From a checkpoint of a small transformer trained on Wikipedia: LayerNorm before each block, learned positions.
Each number is 128 + 24 x the weight over its row's rms, rounded and kept within 0 to 255. Layers, rows and columns count from 0. The size above them is the row's rms in percent of the matrix's.

# layer 5 MLP up, 3072x768, rms 0.0356, rows 1098-1115, columns 192-383
size [ 96  98  97  90  89 110  99 103 112 110  93 103  97 102  99 103  97 110]
[[151 158 105 161 159 124 142 126  93 106  93 150 161 116 142 146  87 119 101 132 130 138 161 162 172 158 102 146 111 127 181 146 127 125 113 140 140 140 148 133 143 159 124 116 170 114 144 110 137 152 118 135  79 147 103 127  65 140 111 125  66 121 148 109 124 127 137 164 156 107 146 122 139 123 133 107 149 151 122 125 126 142 146 146 154 141 117  94 174 148 152 134 169 117 123 150 156 163 120 140 118  90 120 146 127  97 115 126  99 128 131 155 142 131 102 132  99 111 160  96 125  97 151 157 111 147 118 134 112 144 113 130 156 144 170 113 133 107 147 122 119 156 130 130  78 118  98 113 114 119 113 105 114 103 155 120 143 123 112 162 132 159 106 162 173 162 137 122 110 129 152 130 132 126 111 146 109 183 148 163 167 131 130 171 156 154 113 120 112 140 136 134]
 [109  87 144 107 115  83 130 139  98 140 174 112 172 173  81 160 148 105 108 102 142 107 163 126 141 161  97 136 131  85 117 169  88 104 126  96 143 142 147 141 115 139 141 110 159 104 142 151 130 105  79 167 125 124 172 117 123  99 126 123 115 136 108 152 127 164 162 141 133 141 106 104 133 131 164  93 151 144 126 113 126 129 127 142 113 124  92 137 165 156 118 125  92 159 121 140 132 127 174 119 155 151 148 175 114 103 152 129 121 104 140 111 159  99 116 133 121  86 122 140  92 154 118 129 139 197 148 128 152  80 137 142 108 111 129  91  93 122 133  74 120  98 182 133 116 106 146 113 125 132 131 121 133 120  95 166  95 106  97 126  95 196 127 124 118 137 106  97 127 158 152 118 148 123 132 127 163 153 127 156 139 171 112 113 114 108 135 137 125 130  99 105]
 [119 138 129 152 104 146 135 111 128 139 117 168 102 109 126 145 172 114 169 165 112 112 110 111 105 161 162 154 105  96 111 113 164 115 130 135 142  79 134 141 153 152 173  85  83 161 148 133 170 104 141 128  75 164 148 141  90 122 111 147 111 142 116 158 170 183 123 117 144 119 132  84  87 175 117 127 103 132 169 114 174 135 147 112 156  93 117 148 140 141 122 170 109 157 121  92 150 117 135 143 132 145 102 133 138  98 148 127 143 126 122 103 154 118 126  83 165 128 118  81 144 150 108 116 116 136 159 137 147 109 146 149 154 141 129 136 145  85 125 151 117 130 114 146 134  84 123 124 111 158 148 141  97 143 125  80 125 137 125 129 185 132 106 113  90 106 141 152 104 135 120 125 131  93 127 168 124 148 124 163 108 139 116 127 159 136 168 163  89 111 139 134]
 [ 91 106 159 107 135 124 161 168 161 153 130 129  96 122 150  98  96 156 136 107 125 157 106 148 129 133 122 129 147 128 110 144 117 132 146 121 136  93 157 147 135 110 176 140 118  74 133 142 142  96 100 117 120 118 119 141 131 139 129 112 135 133 121  91 161 135 111 158 106 117  76 128 115 117 145 115 135 169 128 118 123 156 165 102 151 105 139 124 128  97  91 144 146 108  99 136 124 139 109 101 167  85 159 130 126 125 101 177 105  99 129 163 109 144 102 147 146 109 112 160  85 128 117  95  99 120  95 154 109  84 147 122 151 162 113 123 180 120 194 103 150 123 154 126 143 146 117 115 166 144 103 100  97 129 142 135  98 118 135 172  83 127 142 105 158 132 154 143 103 155 167 124 134 112 110 103 110 131  93 133 113 179 129 176 107 168  99  91 142 117 103 126]
 [123 127 103  98 172 133 113 159 159 120 128  93 138 155 131 109  89 117  97 133 120  89 120  96 108 131 170 129 180 132 100 133 141 131 169 119 141 126  98 121 172 124  95 152 151 122 164 105 145 126 143 107 172 153 165 111 150  84 112 140 107 144 144 165 139 128 147 150 139 150  66 112 108 124 157 121 124 151 183 135 108 137 100 138 135 146 110 132 133 103 131 140 127 152 115 131 143 101 138 114 136 155 116 144 122 137 101 135 125 103 161 118 130 117  92 155  73 113 140 123  89 167 142 133  95 115 118  95 139 131 109 106  88 128  99 137 166 165 143 107 102 167 117 132 147 152 103 123 135  98 125 125 108 148 114 104 176 136 127 112 141 119  67 155 127 130 110  95 131 147 108 141  96  85 125 122 130 162 119 114 108 128 149 141 163 209 156 110 120 138 183 107]
 [ 94 149 111 135 131  83 126 119 139 131 102  77 146 124 113 123 131 114 135 100 136  95 116  70 111  77 155 157 150 104 133 175 114 114 140 150 122 177  99 135 106 147 137  91 115  93  54 152 161 104  93 127 114 172 107 162 123 150  97 121 146  96 135 100 112 129 149 162 191 114 114  91 138 151 138 122 123 150 146 174 147 126 127 124  89 118  82 140 120 121 147 123 143 162 144 115 138 132  95  48 138  95 134 110 145 113 117 127 160 110 154 129 155  81 126 121 140 123 117 129 142 136 186 136 120 137 125 150 143 120  78 104 146 154 145 111 174 140 155 116 122 111 102 130 148 141 136 124  95 134  94 150 141 113 140 159 103 130  71 111 160 135 109 175 127 149 170 132 115 133 127 112 145  84 151 138 118  96 135 117 147 142 150 115 104 113 104 134 161 139 184  92]
 [125 128  91 133 100 122 108  87 151 145 107 142  87 146 122 121 122 116 140 132 120 128  99 162  97 118 109 139 143 129 143 145  94 136  99 126  94 112 146 140 145 158 137 141 135 114  69 132 149  76 109 161  94 145 152 143 112 126 128 147 128 112 103 140 146 110 149 108 193 175 141 124 119 129 133 131  78 101 191 139 101 145 123 177 122  97 138 137 119 154 138 114  66  98 129 121 156 102  72 101 172 103 126 139 125  86 142 168  73 138 150 127 126 107 153 127  74 142 118 167 110 136 102 104  98 154 149 152 126 145 134 109 136 119  99 164 135 146  99 145 125 128 121 134 115 146 147 176 104 159  98 166 144 106  92 118 122 107 143 146 125 138  72  77 135  90 102 144 142 140  88 141 169 127 141 188  94 100 122 165 142 144 191  98 120 136 136 116  96 112 141  84]
 [122  89 133 135  91 132 130 127 123 145 116  60 136 141 149 135 123 157 122 137  85 133 136 142 149 119 123 152 158 114 127 121 129 148  94 156 137 138  75 153 137  92 146 121  90  75  85 126 150 101 192 130 115 149 102 139 130  95 114 148 140 111 134 126 140 115 159 133 110 134  89 186 107 105  78  82 122 125 158 154 108 102 127 163 119 123  85 147 153 136 132 125  82 136 145 138 158 118 143 133 126 165 118 113 132  76 145 126 141 113 100 100 113 116 171 129 111 176 132 172 114 148  72  98 101 124 127 118 130 152 110 141 105 135 115 148 144 101 123 101 127 138 152 126 143 135 155 134 117 122 123 106  98 132 179 136 157 145 115 143  91  99 149 132 158 129 136 115  85 146 126 154 173 151 120  99 129 147 153 138 167 115 145 100 156  97 104 150 121  97  78 105]
 [109 127 151 151 154 121 146 148 139 164 118  89 142 142 111 113 117 131 112 133 136 120 138 153 144 118 174 167 148 158 158 164 151 114 135 119  80  92 157  97 105 121  86 169 160 145  66 148 134 148 125 121 122 119 133 178  90 102 132 131 111 111 110 119 135 146 140 134 100 181 139 132 106  88 103 147 148  95 111 130 151 114 161 135 159  82 115 117 128 154  85 134 163 135 144 186 101 106 105 140 123 102 149 138 159 183 131 189 108 132 158 158 139 165 162 165 132 134 108 142 117 145 141 177  97 102 110 129 134 118 129 175 128 127 149 137 118 136 157 112 114 106 118 126 131 140 142 110 152 108 143 133  88 145 150 141 105 107 148 154 169 143 117 129 110  74 123 170 124 112 138 117 133 105 140  95 134  97 100  87  82 159 130 166 126 124 111 109 109  96 128 103]
 [ 77 133 142 125 132 160 163 159 118 162  94 133 112 125 104 144 113  78  96 122 171 131 126 138 115 111 115 141 128  94  70 164  84 108 113  96  60  98  81 111 145 136 103 126 164 129 167 115 124 140 113 152 153 160 147 118 134 141 134 148 140 128 108 144 134 162 149 126 144 146 172 115  96 104 120 109  81 102 191 176 125 104 114 107 107 197  88 119 171 117  92 133 119 159 160 146 123 105 134 139  99 102 104 148 138 166 152 120 115 114 148 130 112 146 158 102 135 120  84 168 137 127 124 125 121 159 136 138 108 114 117 162 104 150 124  72 151 124 102 122 156 104  99 160  90  77 115 105 179 165 136  87 138 168 145 138 143 106 115 158 111 126 134 117 126 120 133 166 121 138 135 144 160 107 112 110  99 116 140 170 132 123 137 146 139 146 136  97 146  91  98 115]
 [119 159 117 172 128  87 134 113 128 149 123 114 114 144 146 106 139  51 111 165 155 115 147 148 115 119 156 136 124  97 100 122 100 144 161 132 104 100 128 115 133 119 135 178 163 122 115  83 117 163  69 164 144 145 115 114 128 115 106 115  96 124 178 127 104 183 181 150 133 170 114 120 141 166 151 134 140 167 127 133 138 144 147 115 139 114 129 101 153  82  83 101 147 142  99 148 157  96 110 102 109 137 114 151 158 111 164 152 136 124 130 123 143 125 151 129 112 144 147 124 132 190 163 127 114 116 102 118 117 140 151  96 127  88 135  88 140 161 145 123 133 142 117 104 100 154 152 101  87  78 136 133  83  97  94 101 141 105 151 112 143 147 170 108 120  64 146 121 148 111 131 103 144 105 121 155 175 130 136 142 130 101 144  87  97 124 135 136 121 150 131 117]
 [129 121 105 170 128 139  80 164 134 143 118 141 148 105  94 160 151 141  97 113 128 124 164  96 126 151 164 128 119 131  88 103 144 140 124 151 137 100 105 160 126 167 127 131 133 158 170 112 134 129 165 149 103 139 120 117 125 108 110 137 133 108 163 105 148 124 137 160  97 148  91  86  73 138 137 141 181 157 109 121 152 118 131 129 121 118 139 123 140 148  94 137 151 148 145 119 128 152 108  96  81 151 131 156 158 125 158 126  76 141 108  93 108 134 129 199 106 101  99  83 134 122 143 103 152 148 111 104 118 112 146 123 134 122 108 113 146 131 120 124 149 119 161 136 159 139 149 101 147 164  72 125 130 136 147 115  92 116 117 126 155 161 127  84 132 129 117 154 115 213 151 107 155 113 118 148 113 112 103 142 143 143 182 114 160 148  92 110 104 118 132 168]
 [139 174 162 141 129  90 152 152 127 151 126 158 128 122 115 104 130 170 141 144 119 138 149 115 117 131 167 118 128 135 166 181 148 133 170 139 138 114 133 138 132 140 166 149 127 157  90  98 111 140 167 100 192 153 164 136 153 104 139 117 121 129 119 157 146  80 106 107 111 119  95 135 124 156 147 134 144 120 107 151 133 171 150 146  94 121 140 128 126 128 128 148 117 119 158 112 109 120 169 126 144 147 143 129 119 142 147 154 139 110 167 144 154 115 105 131 144  99 194  99 131 142  99 173 143  80 133  93 138 126 114 138 180 126 149 146 130 133 114  98 145 111 138  99 130 176  72 114 139 115 148 146 121 196 108 114 102 121 133 118 106 106 150 150 131 120 126 133 148 130 131 110 141 106 142 123  91 165 177 121 179 130 141 119 119 150 136 142 111 114 144 106]
 [121 144  99 139 129 106 131 122 128 164 168 133 115 137 148 151 155 160 145 153 140 160 140 124 117 122 141 142 167 145 178 157 124 105 105 134 118 128 134 188 137  93 162  91 120 146 149 184 105  96 154 153 115 142 161 103 141 114  92 120 119 175 136 126 160 140 114 137 129 126 119 115 135 135 161 138 167 117 166 185 182  96 117 109 137 128 116 127 105 113 122 124 129 117 111 107 148 132 107 114 102 125 137 175 119 126 124 113 116 130 182 100  93 107 104 119 161 154 190 107 121 153 122 126 143 154 165 153  98 125 114 114 160 153 124 152 148 109 145 129 166 134 148 100  99  97 141 129 140 118  95 179 159 145 141 148 145 117 144 146 149 114  94 119 121 153 129 115  98 115 157 102 123  96 118 150 136 116 151 113 114 119 145  69 202 109 183 117 137 123 159 159]
 [142 156 121 153 119 129 122 154 121 142 102 108 109 153 100 111 110 134 107 133 138 156 150 121 140 111 133 129 111 124 149 107  95 117 120 137 124 147 100 161 133 100 103 160 127 117 105 126 151  59 143 155 151 106 137 144 152 126 132 105 135 150 174 131  95 157 151 134 104 167  88  97  97 128 100 144 137 135 140 113 118 171 104 176 101  68 109 113 196 173 137 118 123 107 124 142 115 114 156 158  84  96  90 113 152 111 121 134 135 124 108 120 154 118 200 157 127 123 174 141 120 138 186 146 110 127  93 179 110  94 137 102 121 122  97 129 141 155 133 121 129 121 177 104 137  92 158 121 145 131 154 143 141 135 150 129 154  87 145  87 163 126 107  74 109 107 159 110 128  90 134 160 154 134 112 104 112 160 130 153  92 157 138 139 113  99 123 109 124  73 114  77]
 [136 128 112 125 119 133 109 119 130 172 100  93 158 144 130 116 191 142  99 154 154 125 121 157 115 156 117 134 108  83  71  94 124 117 143 136 119 102 105 116 160 110 138 115 161 103 130 126 132 109 155 145 118 138 134 117 103 174 142 159 178 132 115 113 124 158 144 129 122 115 147 142  94 123 107 114 154 145 141 151 117 123 121 161 134 130 143 130  87 136  71 124 114 127 134 148 132 131 130 134 126 128 104 110 133 111 137 160 101 157 142  75 113 117 128 156 102 121 123 123 114 177  97 166 112 127 118 146 132 118 151 124 169 109 165 116 162 110 139 134 160 135 150 125  92  69 130 111 123 141 124  83 157 109 154 140 147  93 119 116 122 112 126 161 129  75 147 142 147 171 125 152 201 121 126 164 169 114 102 179 171 115 159 102 127 100 111 130 128  35 102 116]
 [138 114 118 166 136 119 138 170 112 132  96 139 116 123 140  87 127 123 121 110 139 123  62 134 111 138 142 147 163 128  91 110 117 152 107  78 106 111 111 135 129  96 124 112 142 152 124 140 116 122 107 162 148 158 137  93 132 155 126 164 119 102 177 118 112 116 113 131 165 138 164 120 158 204 138  96 135 148 141 138 120 129 113 126 111 185 130 103 146 144 165 119 124 119 125  94 112 172 127  94 145 141 138 103 130 101 129 144 158 127  99 102 148 127 140  91 149 145 134 117  73 159 121  83 145  88 104  75 121 132 138 120 106 112 137 118 123 115  69 119 113 146 157 118 163 113 148 115 118 128  98  78 133 102 103 177 124  91 116  95 109 145 114 113 114 117 121 110  69 149 124 116  80 114 102 134 144 129 112 172 137 124 129  82 130 133 129 158 153 130 140 102]
 [127 140 121 135 104  69 112 153 127 120 121 142 166 125 122  85 122 102 135 136  94 141 155 145 133 149 205 170 125 132 131 175 103 138 161 117 129 165 103 113 117 149 116 129 117 139 123 129  90 141 104 169 119 157 116 144 134 150 121 120 163 121 190 132 154  89 121 149 140 131 101 121 164 117  50 122 106 198 112 154 114 159 149 152 111  97 123  87 106 131 111  92 148 139 137 123 101 183 140  94 134 116 180 152 143 140 141 158 105 128  88 158 132 145  77 150 116  84 176 115 161  98 145 124 128 163 114 164 102  90  96 135 176  75 127 127 175 181 142 146 138 124 113 126  76 125  96  97 117 185 114 150  87 135 158 115 118 123  73 104 109 133  99 101 120 143 157 126 146 103 157 143 125 107 153 118  96 190 103 124 142 126 146 129  83 133 110 133  83 131 127 119]]
# layer 5 MLP down (transposed), 3072x768, rms 0.0356, rows 1098-1115, columns 192-383
size [ 94 109  98  92  88 106 100 107 123 110  99 101  92  98 107 105  93 110]
[[125 115 107 189 158  91  94 144 101 181 142 135 120 132 126 128 153 125 113 158 115 140  57 160 118 117 107  88 103 179 128 135 148 136 110  92 167 130 130 108 121 145 203 106  88 128 162 132 144 117 140  60 163 122 136 148 106 145 157  95 138 117 129 112  64  97 128 124 126 103 123 115 112  73 127 131 125 103 127 126  88 134 101  88 110  98 109 133  82  80 105 126 148 120 127 112 108 161 117 160 135  61 148 131 133 146 123 108 146 148 132 124 131 115 120 114 137 121  84  93 145 121 124 142 133 102 105 118 144 178 118 124 148 123 118 149 116 113 128 120 124  96 135 125 138 183 118 165 140 163 118 122 113 156 102  71 159 179 163  93 123 143  70 131 115 133 118 146 134 111 131 136 149 137 117 152 112 132  95 135 108 114 123 129 162 115 176 186 110 124 138 147]
 [118 148  99 132 117 164 129 126 120 101 141 136 144 152 147 102 162 144 129 126 120 108 149 111 115 145 124 129  98 148 177  88 120 132 129  73 156 167 137 163 120 110 153 137  92 154 142 125 116 112 115  98 162 134 102 139 114 108  92 152 125 111 128 158 124 136  92 135 106 124 124 135 134 129 161 180  96 120 126 137 105 112 167 139 123 115 171 119 121 139 155 169 172 143 164 101 144 103 165 131  88  93 149  97 131 158 116 131 100 131 106 127  74 134 109 157 148 131 130 128 132 139 150 179 178  88 128 151 156 153 128 135 111 148 175 173  50 114 104  76 126 123 111 116 128  97 125 105 120  80 150 164 155 160 106 123 129 112 106 117 121  92  65  90 133 141 149 103 126  86 149 130 128 156 155 165 125 112 141  63 130 113 118  86 158 166 118 160 100 154  97  99]
 [ 83  97 141 140  94  83 123 105 105  89 129  75 113 104  90 130 127 163  90 120 134 159 147  80 158 142 145 109 157 163 121 111  88 135 176 136 156 104 143 139 173  89 144 172 130 137 129 165 135 105 140  98 106 121 137 154 111 147 141 136 146 137 132 149 161 155 116 171 110 130 160 146 133 132 130  79 129 138 123 125 119 120 142 147 124 123 124 132 106 116 149 140 166  95 108  94 131 131 138 130 135 150 114 181 133  88 168 118 118  88 105  77 107 118 169 172 114 130 107 108  77 104 138 108 158 132 121  99 126 102 148 179 125 120 153  69 108  82 149 116 143 111 138 108 102 102 138 153 117 136 115 152 137 141 116 142 131 112 103 125 184  82 123 115 137  98 114 104 133 132 124 168 151 105 135 122  87 163 142 133 144 109 111 148 145 103 135 134  98 119 120  82]
 [128 108 152  96 197 127 121 116  89 111  58 127 140 138 110 126 121 111 148 122 119 124 147 132 126 152 122 173  97 128 142 124 138 179  94 128  83 138 136 115  90 185 127 139 131 144 145 114 146 133 121 102  91 164 146 122 143 137 150 120 122 115 127  83 131 141 129  88 123 140 115 107 121 152 134 114 101 114 128 174 112  94  98 124 123 112 101  85  97 124 149 118  94 161 156 143 121 137 155 129 103 141 124 114 106  93 139  97 102 131  92 127 110 124 123 120 137 129 127 135 155 136 129 184 136 143 154 145 112 165  94 159 139 139 104 168 128 124 147 140 111 153 127 166 115 136 143 158 129 109 102 153 117 127 130  85 136 156 129 136 158 144 127 106 103 150 117 117 146  98 136  97 125  97 141 152  80 110 131 132 102  95 119 122 121 142 137 118 110 143 113  83]
 [119 105 142 168 163 144 104 134 140 156 116  73 136 111  92 137 132 103 127 105 175 113 131 145 131 141 147 130 153  96  89 101 145 146 116 153  99 120 139 111 100 137  99 149 159 154 136  94 119 114 127 143  93 124 161 143 133 122 117 104 104 168 153 133 114 130 110 105 102 162 120 135 137 103 123 135 137 138 126 154 119 121 128 161 148 134 129 165 144 102 125 147 146 117  87 133 168 118 134 159 101  76 142 112 152 128 100 138 116 139 149 177 125 101 133 153 130 165 108 129 126 154 118 153 106 133 109 110 106 109 178 129 101 118 144 140 119 110 128 138  77 192 130  86 131 116 134 104 120 151 104 167 117 114 134 113 153 143 136 130 169 131 133 159 155 167 117 143 149 108 138 173 147 120 153 182 155  74 125 110 110  85 114 136 113 151  79 126 126 125 114 137]
 [151 133 109 138 147 143 185 137 133 103 139 117 134 106 163 117 128 114 113 193  92 122 111 153 109 148  89 134 106 135 122 113 124 121 139 109 191 119 134 109 148  74 143 127 101 130 112 118 142 135 124 139 132  94 107 165 152 153 134 154 143 156 149 140 150 106 127  67 125 148 154 100 132 112 131 117 111 136  66 131  54  98 122 124 148 112 123 123 101 108 156 139 123 145 123 136 154 154 154 130 134 142  93 140 156 165 151  93 119 131 119 148 126 178 123 127 139 167 125 122 154 160  89 139 103 144 130 151 127 129 147 126 135 143  73 100 123 126 129 140 129  68 138 149 113  74 121 129 138 129 121 120 115 125 135 145 139 108 120 129 124 156 172 153 126 156 178 114 147 144 102 134 116 180 109  93 118 139 188 141 148 156 135 116  79  88 159 115 136 111  91  77]
 [135 128 104 123  93 119 134 135 118 145 129 180 113 126 113 151 168 116 160 120 121 164 104 164 156 121 148 131 162  94 114 102 172 133 152 122 120 137 107 116 107 144 119 126 153 129  90 134  89 143 150 170 101 109 136 117 118  86 163 143 145 159 107 114 118 149 131 154 162 106 128 134 115 129 133 111  78 110 152 141 190  88 142 106 120 114 126 105  93 136  96 131 103 126 142 124 128 137 119  77 147 159 170  91 160 109 113 133 124  93 119 162 136 109 113 118 136 124 136 140 119 103 130  96 139 118 160 151 108 181 121 124  97 172 173 173 142 103  81 162  84 120  80 116 110 136 117 134 108 127  94 156 106 119 103 133 140 132 169 151 149 139 134 166  99 106 132 148 155 140 136 109  95 140  96 125 168  96 115 113 128 151 133  98  92 134 144 149 104 145 107 133]
 [110 153 127 150  85 152 139 116 133 128 122  82 131 115 106 137 100  99 114  73 133 103 116 137 137  96 153 146  97 131 128 149 143 130 163 135  67 118 144 123  93 133 147 110 133 153 114 113 108 131 160 143 138 152 118 102 145 114 111 131 136 119 102 129 103 141  92 107 132 158 101 119 114 149 129 139 143 107 109 134 125 159  70 160 134 129 146 134 128 117 116 113 110 124 145 134 142 104 107 123 112 132 116 115 133 103 114 120  74 110 105 133 146  83  54 102 140 148 109 124 103  99 142 131  96 106 183 119 144 145 124 116 146 134 120 123  93 113 142 125  98 145 108 167 162 134 138 102 141 143 142 112 153 166 120 132 138 148 158 117 149 128 162 131 108 142 110 132 140 103 151 112 119 105 159 187 167 152  75 112 162 104 144 125 193 116 132  71 156 130 151 147]
 [159 120 118 116 105  95 149 160 121  93 112 136 117 122 140 143 127 149 129 140 112 124  97 120 142 129 104 134 101  95 151 133 130 115 158 122 137 184 103 139 132 127 152  99 128  76 169 104 160  80 113 164 124 145 136 120 144 145  97 124 114 104 152 111 115 126 128 100 151  99 109 120 180 175 149  86 113 134 126 154 103 163 141 133  98 188 138 122 142 111 111 125 134 116 115  80 159 136 141  87 133 140 161 124  97  61 146  69 132 110 120  80 148 127 114  99 104  92 142 145 118 126 129 101 142 134 121 132  99 148 134  87 128 106 128 130  94 132 166 111 152 136 114 109 139 103 125 155 110 185 102 157 151  91  91 130 169 143 126  45 116 124 113 169 132 158 111 102 137 149 131 127 125 124  99 147 127 149 141 162 172 125 127  83 141 178 159 155 136 118 108 149]
 [120 129 114 149 158 150 147 105 115 114 115 116 143 143 142 105 116 142 167 125 138 149 140 134 107 111 154 145 122  89 148 126 135 124 151 111  96 135 165 119 134 142 128 144 128 105 117  76 119 180 123  80  82 100 128 121 125 120 153 124 141 153 157 109 103 119 122 152 116 138 132 105 153 152 149  99 109 123 103 116 124 119 137 100  78 132  97 138 140 107 103 139 135  85 139 106 134 135  80 157 123 182 152 158 105 119 139 146  81 114 122 153 165 162 117 143 152 111 122 150 153 104 122 151 130 151 148 134 118 120 118 175 141 114 145 153 106 134 181 120 133 120 102 131 112 109 113 149 129 136 132 114 162 168  84  95 127 144 128 128 151 102 153 125 140 116 151 112 121 148 119 144 103 187 132 120  84 130 129 136 149 125 135 135 136 109  94  81 121 169 101  94]
 [137 119 140 118 119 159 156 145 162 132 135 126 143  96 177 100 131 155 119 141 108 149 117 127  94  92 166 131 149 128 129  96 137 159 174 110 168 122 126 144  93 115 123 147 124 167 142 121 130 155  85 124 101 162 152 129  93 147 149 157 130 129 103 160 131 109 110 113 156 128 164 139 108 119 152 143  92 101 126 141 117 121 130 149 116 141 142 116 139 163 125 100 105  87  95  97 147 132 130  87 171 110  90 121 126 147 129 110 158 116 118 137 118 133 114 111 157 118 115 124  91 100 135 101 167 116  84 146 140 115 148 144 127 133 165 126 119 147 132 155  76 129 124 109 113 169  98 127 134 142 117 128 114 186 119 150 105 157  88 129 124 105 127 143 129 134 115 162 180 129 174 106 101 104 155 155  82 101 128 105 175 140 178 165 126 146 152 137  97 108 172 118]
 [108 121 170 132 118 125 173 171  97 138  98 104 113 116 123 110 104 128 133 102 159 132 186 129 149 124 155 147 104  95 115 177 117 175 116 137 160 127 145 149 163 136 132 129 144 110 152 167  93 115 161  85 107 118 127  89 186 106 128 124 155  89 148 107 108 105  71 141 103 131 128 110 115 169 108 148 155 153 173 100 138 133 158 122 117 141 106 132 135 116 135 110 121 161 131  84 118 146 115 122 165 157 164 123  92 149  99 159 107 130  90 109 157 131 124 126 145  94 154 114 109 135 104  99  95  99 112 143 127 112 155 177 146 114 106 124 160 130 128  98 129 140 129 141 126 122  87 126  54 144 109 130 115 123 135 170 136 107 146  96 172 144 159 111 126 114  89 150 143 111 118 142 153 140 158 117 115 171 157 141 113 124  91 134  92 135 141 126 145 143 144 135]
 [115 159  75 103 167 146 148 178 115 119 149 135 118 162 120  83 137 162 152 131 155 119 108 166 137  89 148 111 140 152 121 108 127  87 100 143  83  95 122 135 128 150 147  93 133 101 139 122 140 126 114 135  88 136 125 110 146 128 120 168 116  92 135 124 119 142 116 154 142 141 149 115 141 152 144 115 120 148 142 120 115 148 105 172 139 102  92  86 175 137 135  92 124 135 108 143 147 117  68 154 119 143 123 135  99  95 151 126 162 161 131 143 124  65 126 109 117 103  85  89 124 154  92 139 150 123 142 110  91 135 137 125 176 127 130  93 164 102  96 129 116 167 130  97  96 120 134 117 147 130  86 136 137 140 147 129 138 158 120 147 158 131 134 111 130 132 115 145  89 102 195 144 153 117 146 146 120  87  98 121 128 153  89 114 145 142 102 160 140 137 151 124]
 [132 108  97  64 114 152 198 130  98 111 128 180 138 199 146 143 161 138 138 137 115 112 148 156 152 145 131 121 169 107 102 122 113 125 115 152 129 117  88 105 118 167 146 111 106 121 143 153 143 119 177 143 129 113 133 128 151 104 161 154  94 121 120 108 123 143 167 112 122 116 119 146 128 186  92 178 101 114  88  89 132 146 137 115 134 121 101 109 123 136 121 102 133  92 104 187 170  91 128 125 147 116 144 103 128 112 125 148 144 144 132 112 141 113 102 137  98 103 143 128 117 107  64  95 156 118 116 116 158 144  67 129 166 104 143  75 129 142 166  80 109 154 127 148 110 159 137 118 179 156 131 154 103 159 157 145 153 121 122 111 152 156 121 147 131 139 163 168 163 151 121  90 110 155 154 115 171 130  89 115 151 125  76 126  93 150 145 111 103 147 141 127]
 [132 142 145 137 127 146 145 158 184 101 166 161 154 120 120  88 118  85  91 136 102  89 139 143 119 136 159 171 128 109 161 162 160 151 153 142  86  96 148 137 131 133 146 135 123 149  99 168 136 148 105 163 137 151 124 127  92 122 108 117 129  98 145 152 137 137 167  92 157 137  97 133 116 122 115 124 141 101 134 158 110 143 141 121 133 105 154 165 100  98 154 119 111 115 125 144  66 173 152 136 133 133  98 173 111  97 129 113 126 105 117  95 125 110 129 102 148 157 152 147 114 159 132 128 122 108 112 111 102 106 130 129 165 109 185 131 128 137 125 164 133 146 154 108  94 132 125 167 118 146  89 137 110 104 143 123 134  87 135 173 136 109 111 121 135 108 167 156 139 106 161 136 122 136 138 132 125 102 145 158 132 104 189 183 112 117 149 137 103 110 149 119]
 [127 122 177 109 106 146  82  80 134 126 135 166 139 147 116 151 102 129 114  93  98 131 171 155 167 102 130 138 144 113 110 123 135 105 109 131  92 119  98 152 146  93 105 182 142 152 126  88 102 132 118 159 143  98  96  97 139 109 168 109 133 151 141 131 150 138 137 138 127 101 100 122 110 172 140 157 124 159 119 124 181 143 114 114 100 114 154 127 128 103 142 150 102 144 101 127 116 127 168 115 167 161 128 142 112  99 131  98 126 132 131 127 132 101 120 141 105  94 130 132  94 153  95 131 136  99 127  97 123  77 117 143 106 121 102 124 165 109 111 120 119 151 135 164 154 142  60 128  87 142 129 110 110  97 183 171 139 149 113 137 132 164 121 149 100 141 160 156 106 113 151 132 137 210 143 105 173 120 111 137  95  81 103 158 107 144 110 106 199 146 115 123]
 [121 134 111 146  92 160 187  83 159 104 130 132 106  88 202  58 117 150 129 128 149 140  80 109 121 144 122 112 152 101 139 144  98 124 109 147 118 139 144 112  96 116  93 122 158 139 104 156  83 122 104 147 158 156 148 147 151 124 110 102 116 151  98 111 146 143 133 120 118  89 146 129 125 154 105 130 144 116  95 149 114 150 176 110 141 142 112 148 129 132  84 120 124 143 118 118  65 138 130 123 149 126 122 104  86 136 122  95 109 146 158 101 118 135  94 148 113 175 124 146 176 148 131 155 128 138 181 124 144 140 138 130 132  74 124 168 126 108 164 184 134 115 112 141 157 158 155 119 102  99  85 146 127 133  83 148 143  95 133  86 132 121 130 131 133 122 118 107 164 105 114 140 133 131 117 122  85 121 133 144 110 169 143 100 163  93 132 118 138 129 116 112]
 [106 127 175 137  88 135 184 151 138 105  87 113  84 148 100 151 148 129 102 157 136 118 128 134 107 129 113  84 132 175 129 137 134 134 120 151 117 146 123 179 122 152 172  97 139 116 146 120 151 109 175  65 131 134 106 116 109  88 147 134 135 103 139 104 102 170 159  97 147 144 150 125 100  89  79 100 149  96 130 115 130 119 146 150  85 139 100  84 101 107 113 125  94 117 152 166 145 113 159 130 130 147 102  80 136  96 131 126 149 162 104 110 146 137 114  71 103 127 130  88 138 140 173  97 161  61 104 133 122 181 169 158 121 124 127  97 119 106 115 134 111  80 113 146 121 134 110 118 108 117 110 121 141 135 183 130 173 129 146  99 126 163 112 153 106 104 133 132 134 151 129 166 119 118 130 136 131 124 108 139 124 176 122 129  95 121 138 127 139  93 171 131]]